{
  "init_std_down": 0.0189,
  "schedule": "wsd",
  "steps": 9623
}
Each number is 500 + 40 x the weight over its row's rms, rounded and kept within 0 to 999. Layers, rows and columns count from 0. Numbers have three digits each. The size before them is the row's rms in percent of the matrix's.

# layer 12 attention key, 256x256, rms 0.0666, rows 160-210, columns 128-255
112:521433504473484489515428483462537530545473505484501489546425574511455530530513493461439481512502550556562503512486498567498560513509493526498583418477468605496524452458424515537560469518495495520569516459501507596465554518543490515477466491547490485526543509453502537484518520435476470507564543482439512461523442537475464499515434486490439468529503483458492512578534467509467495456536
102:477509455405491472537502555551452457478447509472453500488484532488525502533481495512517553491567530500548485518503461428532466523493505451481614422504560439487509469491559516536586485452429542509453485499553498459480461506513479507493481492511577499498485555464495486552478544432520479514475582434494467545495458472481495511456454480486547483516461447518448519496574414465499506443521
087:510508509513429510486409516538522504559435492458541456543567500503485465583507494490534482509459455552492479513535492465488533517469531535602486522515522485476501440520482534470494507474467492454497527515528466455434442517485499552526530549468585413506501544562505544487470411550492487441519516540454480493469519521511476495529465459508516542542591457516483375577481524490509510558499
106:485574613545528572491495478504521553512453557478455440524543487528527505484505525481463478561454462509434533531463477449513531518506488518577464546521496478489506510489511456464441518519495522468476493480521454529510432481510564477466570469410487497528523545544442499436526464495511529495569520494514482472495425479506471524439408493529497519409521450497459460441543501463463500592475
103:460498504575492430502486512575524493457455520416497539435490546504499522573475537492549514510460565501473529487500576463500493538489498428439513443528510467450551439497463472534516442527491458463463498502454507464485468466525508434526457534564609448547536545526534463555526483479465550438476467500525527457583496507468452503483561425485528497477489480486511454564548424511546509476582
100:488522520452519479505497420519417466448529518570548613491527472501454492486561500457520568525550497434527567527559464465504449455464561542431482436477548501500493489519476507550495525479465564531485493499505481538503503551592539487434484412533429508556502478476486495496519528468485415560495494447573486512574502508544472565474494573483463469494475499555499542410565498516489497462542
093:481502501472486557525525464457474459483470467534544549411447504437518469426497527532512498473532561461503476473535506485538505446533491504423506550500540493460427508558452485462507533560509489511497415533452564441470506507496473489528505443515451555492434498539487489456468506502501518554539520505497475469531523549528555516491528551514425471481440550528481533397528530556454521507560
085:497501535531456496496563567469530486596453422500517455558522535522509557562495568508477473516393510632455475419490495500542530550466513498517502528487528542461563482498566428478555524515495477423515509466485505415501459549490505493501473529486569369563435556477596543495478502557506527521554453585437493436555540536513516484485511498475518492528534497480518509521506486514522501563511
099:539414511425463427518488450495513497586515496522494495510429512478493482441464509451567586458506591515519547473489456523462540506538530471503546503522441510491489478461478547489585501553499526531473499504478459460488460421536474459412548552471428523554486464486454540503480458473456454556450593517505472501501552471573523539492495475486483451543462484572487502524478524480470467421527
097:482566453492497503455484498518491560542488436474503460426519533440511501484577465508533522547501495588496494488468514466528539514538512424479501527458432496560508522484481537503441460522468511510447482551499501489435503443501500477507483478569511514540570524552408375502521501487589511487559468585496479489483531497519525462425515526583435408438507507472464472455550513526435512485531
099:510508535440558486590493510543474503548495535502477433474418503586494518494514503516480506485525543536465495530484502484497530570553534491483497402452523519472487459494463454448499531527514522458587534493464527447489414532587560464545462501468469417515499521523508557396465572424548585541488509527461570521514471483474546487444493487531535476513512476562513504493493485483469488528527
097:481524502582560520462455544518495497477523520515463518478510519437519453505450467475505479475401510526467488485454445597535459563564412501472519500530518450494456528520448573492550464428501429495477516535535480540537516436474527461535456535575469523523506516482472527505513511452389521437474513506490496498534568538489460471533466490488518625497435468513527498534501464493475469487499
105:550499531440429536482488402559476532507534462511422502559439530483444530398466503530518500505542522490457399474466472447456559530484435542519480523499554535473516490565465536502490453554593498546463515523490454503526531402516525570400511546494497552554512509515484453511468504456563456517478502439518486459382522501462535470501429486480509485450458473529484502486495520488484522493469
100:458427495518507457540482503481440509511437522549478502510505430517467519454497567509470522474496473515552524535452499489514512579496559539485478514451448543576448473555529486570503533480512550443524474503524476489535418506554506506531437495567501558518515531585563418496495549486492446517537459477548488450506474526510529469466531517469468484492471492503525401492573438594475556595495
095:487408450504557491492516484423484520485464559487497513484426559442493443537516506510504532527517467479523567443403494510428471520471519513568495566567443465511413462495443571477522522521521526516493482528510518468519445514562495487501532556540448544489556494468489497517506481495454419458422519451458491470512564437562552435557514559506535446528493466518549520541520566475515428498483
102:484464484525415515517547456479548532542452489466539591561500483501472466567585476521416474550466439474570499492559545465497518477427493556484505495477496564483541467491575459475481450464436576504543525471468476427554495484545483540540558509475538434458499532457590538522505503508571508480509470508453537485499438481494467562543499475483537471511530449571440478498535505499552491496541
100:442425450450518522538476543447443503480505561453449544463502532500501482573502497563462554600527486484501502540462499488471539517563518563543449505481534419441470502500430546453476448463568511502537504477510459531495471501463552474491498490458527437485571477459497463480491531446535501477444469463473464489509545479531582503504529483536485426535544474508452486479509533495472534526577
096:505545466478513519602511479456469515476494511515561437509530519494543463552575504520536528494545516478482455496532496521544534484454425569581510434561505534534525455616481536529542492510587520479553502485491472521454544526511505584439508513539511440506493463489495530478516454498503489514586481441488497533466471571423561494572489486474517531507502512547509482463523495528510493439455
103:508552497547475467443505494534513491484526516490467497539469506519550569512476524513467499433443458508564436544579442408456523484540495523484550549436519502492463464482555480484491469469535495494455522475433481553461416556475515536532456499403476542518521501455418526552503512472504524491525480473491373576447561441516517482462491490454514511523536528490450480468520481510463526488491
102:518521466551577514441430525505420450484493490521543469541527513562484498546458468491506593543517459506476527480560549402432464553489627515523481532504503387497461557459496442514465552463504473502472500531484462515549503536507583478475573502536461514495507525566517502477472513509509484416421560469619417486536486447551515505519431484516491481521462491527538424510525492512528509481510
102:478443476577463489521475500450443440449455389469502549521472456475562472476480453495495544551505520447498499570610565533458491505492511520552536490543475497452544519506495536568550453497519490392506567462513483457487511493542519457565472423540509486474509483586550452437491555503482440466474508545514548470486512483541486519502545447499505417515491491556543515519456443537527475567620
096:487481494428561457532503604503496519578532506481516452524472467413478469543530445515512487534482427595541458531469469465522462544510541452513503507447545464542464482489528461476512531526473499507532496535493501452546508569473492512562453448464370486475508538496442507535475544541529513498523438537539472544507453515538599498550479555462419462515519505528418490534559491492524484548532
109:433492475492524511570521459525515452569539571637533553466488469517435489530468432529531558507581456512566482511501535479476522435527567561509567482503501418495497460473557522524461494555481553515454548477535524495478495526534473518453488460510503468520553479506444508486473482514513477478460558514431489500477489487486518476447453505580428507500511496487522510506572558450519505470513
113:481505512480533587482439558460514518524492556448494489549519528502468539513495511550527472473509554501492455553545499477480516506511505509430532516433456548482476506548437493555509472427556489508500586565475436499477549509491447535479452509440585499490476461425482504552486428507509467486481506523516550518438497481587554434525498494478527504504537466507496477545471504464531534476479
100:468490518589453520539546524466491475523455524514522535544581476573528495535519530470542426502480446506536480457624497529526529508478473519527534494481519483481539474493533471472472516492486518502441512443498490454477525563493415584475502475432581477457449464517557485464440456496475496519515457520429517432494465513410545490489561424517521562521468419465480469579413560412529492549499
100:510535432497564543477499511484452495465484502550524439536476537518446598559518482399512566568519503594554526482463501506513464538411603481474536474486478484538459538379476488526503448444501516520549516450591506560494511545552491568429471456465428487451513500504456552524496534506499503549530518490448475497516514490510559498404455608500488491529501452516554511501506451477515486505420
100:577487515530488574415488553537578449504544550456476538548517465443599520461491531502445521485475513455435483481528526521465524463482492518431495520455514537452494555529499511501499470487501493546578513431502439448527543482493532528449562425476505482514419503475498497557538486457464471492468526521512526519450542490538498568531519536493430479542500534483516590451567415520433531446470
101:448520510520459515523446548528478502496511495487518636509492504515544489520537491503498536445498546482499456504528515423475485450491563552558502464479543584488523423454448473460571528499531498455501471474579533524534498521479484441598513487470510436506486464498440501500515508477450616467519486545539521498521478530524459535504483506439496450547561521505476522507496498432532527435560
096:466421460482416473563484456511550516623489522535499452455547554476441437567516506506542544474499521461515531509500515538424553537523431478472505567512524492489427482557533519447554556519556506527516505480495446497491504452491482519500523538495508482495476477413540621535499513505452475485514497466463507428508511499547502414488470483500526502552548466531471533509513529415577526447537
105:501447559533556442450534547470502514595526520514494516497492510390547468483456480515493525471498485519482517524475442569524474578525482447528509574548522504551519520456496532476525527469487453478552530535462490485569522546461507488559525572467457510529470523401438524588552515493457417473479552510493540523556519495520491483511536517507510528473500495441486536530468480512514440475463
094:526499502551462452498540576505564493522539552386530461514470464509604454519451567452511394410486546510524528466561503488507567516496438511472515439556517492466536440479513451563463498536541492450507452546494523420438499455496501501459483479502514463492502508451532477486519464486478549522480498591454485510498531547452461505542572436467497431513484481517490465494506447531547528525510
096:531565491434529536513484453495487486457484433527535454476512500516518566460554482425486493577444491553545536499540476437538501427487497547457498484461471420519578497463564427544536514458445512420528492472470526537477440523508542512458465474451511511508444552469504527481460511556586553578588498505472484460502473495555482511420485498504510479490504417521502496452507456467491537512500
088:528495480494428532438467489556494498487419584486439503437476490483515543509451621439539552487501459473492488556499467525518465487466527517549514476523535465545459530485497532514534538505472508547501502485525485427470572566480473521530489532466516534489552481464398490460526505470506439528559533431481472464556550440552566468502561522577416531519447565496505530481492538479494481445498
093:498512483460548434562571506524514506484471518502417474527447538540501531544481530558511480489518531506413484478459473439500505500470470515574505495517443484548469534556515565491473516522508426488490482484418475484507485529492437505450477477491557428440563477474527468539545472597542527456517353481487518517468561513512553501520489501454553542475560497490484485583467565555510516484476
098:513465443542536502530546551421487486556484449504499493488493518451529473524493455509547460545557517531419488472511443559505507536547471407453514470491507393542523436531471542495432532539475454540546497528462527423468517508502454544441444586512508437512533447451503498527500513547487550543439525474439525434538596488539478458487586434580450576465433423463489517504495472572508506522566
097:523474493445508549511564488415506429505508536503542507484457529539430516456497530565512439488503463443503525513481545427511404491478570534503489553521551375501503464545489543499437508410504521446499471486468494415536506478474528511451528465494505457486468534497503468521502506466517517511472536444510505528477493580455556560509599467473529484484558456605564494543519531482517454508450
113:450524530557497500531498541504501556499545501531448463495515501480528397551459476559556428520523437486477489503445477535618537548499500484487495520541529486541569420550487446470467520507528530525471580612593457446482460502465528570504546480506415419531548468523530573490424502490463501502458534547531479493489457476502491464494493431549425505482500475490472470475471495467503505535497
103:511437469519529491566514509521494454539514508512503451500535468494459516516449571467546493515441516492476510507522457493538469508481538417544516539485489500555480485507454496459532464458519580426537536490485500516469405454458506551518440429477474480509490440514507569510525542463511495512535489531522481474547497471617553451506509541532452483451506510440544467492500522556452501506501
093:435468540576495447514469519504501469451502526512439517487514432445471420535473556454506553513512496545494550505501451524516517583504540493484486530510480469470527459506481536532506506572509515509516503469484590494529528496523495542547464531512576498448546446520458445474548516580537464436460452448506490547467571507521481440506496492558536514457459513554576472519456452535469549480446
115:538502451481464548460457525578501475468483535479505535483486517552483579439492578471492491478562519465516541485466573397426431499491573531468594526499473427514473474597511556533462465441487505544507493489451497551483555523451466495478439497461531537557476524435525512574550501446510548454498532461519492485506537515535496485518497469447535529543504433434484495528537509453540433487489
105:475605440479467464488513480584547542476476496471453495505491490527501462464524488518492508544485490493448473506468511422531472526517546500476404455510500501571512489528506524494460526468487477493448472502620502471483443477438524484537541496564565493547535538566522435491501491524536541577486436447512451514471506492467440493534493487506507537429536490515514459498606477569513571564510
092:468468457444496499475444450485495471529563473543482504474485487469463539466467572460409473529460447485477494466488515522563449419447437504493534496482442507534455571497579537445511471487512466424484512491416539489555420521507503509470499520490421536541515530507503410534547517533533505567500452433500456459532602481518489492486455553492499553448421543527547528520486422550532583586517
121:568490390539565487390458485551461415472521577500536558465511480547524489523473499517516563462510519457515471497485506477459486470453495565460546549433437419577455563516520495515513448461470519545553529487500533492509479583506491490515453457439515482454436556495518570512496501512520511459440486532508555601516520480492477522508564529499458561606490548477571505525472499518450440476453
095:506478405517477427524444447469486436495408508469492493480464475431463469522496492476527515494516537529482545527507540528504562529544551508450507496510526526445559463497555541530508536535505480453499463541554532468473533505475487427493417540513523488524479532500486557444537540553510534496470512526493548474526476487506394532454463418529452402518540440618523474488497501506515631574582
089:527496516519504507468480492480516557531521460442520536499515461520460539487443453484529450530519471485465473518537476518507487445589455486419424500493476461457519474493534523498513422558521577476490474502502496464495525438497556493478537494518449499534432485475477560519496532528528519565440481522461499427539497451465458545467459457511431463492508460474520563496458434514486512510510
085:520464441490551483516549513483504465456480526515481564512548463506455522564483467533526436467497553573503502482475491454445549508418461501545497469536549476454522476526535537483441522478482492458489469468507485531542510524505491505464470554481475446478551534473530496463443496541506474478490440464480413455489398455514523509555509472456509515506577488482492426495591434530506591520543
107:518507536522510485522476494456506490467567418503557568504504524499468539505492455498450413453515529490470501479483511459452554521564500463464504550541507534469480482582475438539524544457426419531499445549542473504465482500461494488476559506470483501510473580460531466481495552519486428451502606512485494498474446531497360484455481482410555474479442519551461563474468512519500491622584
100:475523412517509448539489417470477562598484468450565491502459499490471535492484477551414404477469551473438492486517500522536453528565474462457493502486425500514594470528526571529471510488490554454513457537455551461473511486461495479462508520582454414525443515429578516541486531482522527447492513525504493473520448596465439441485500460508488486472494469508570550501521451524477435540501
094:483523448449520562486484504486488528465526428538447480527510529529485484540527419538480522531564471487450482501483504479525540481473522514543393456522443459498485510464560478445425459470509473508501526510593482546507494510514559516525513476512526487501561483523529493502481500533485466502502498414577441486493421428483547549480415470462482502468558477514458426493507477513497542475476
095:503477592461517533469533545505500612454532527566529507543516413497534509509565508524544530502534494495578531533531494495488496504436578421536545450498495488495556498520509590474471526479474459483526499445482537505455530449526495581528546469524524543502620434539571485466500460514549444515535420484559464568479446494495511450518536552468458474537530511441495474551536502472463426435421
094:420480530513456416533452506480445442496494475508492506449470487500479510600479516530541517512511531501478557479525536487531454577585582482468473462470492476478433415518527469527594586479485451485491528544493496559451536542505579492523464533472508498451467465494502440535501525520476422476506567557532508530486586455485538492456489486513527539497509493543573504485512501491530483504518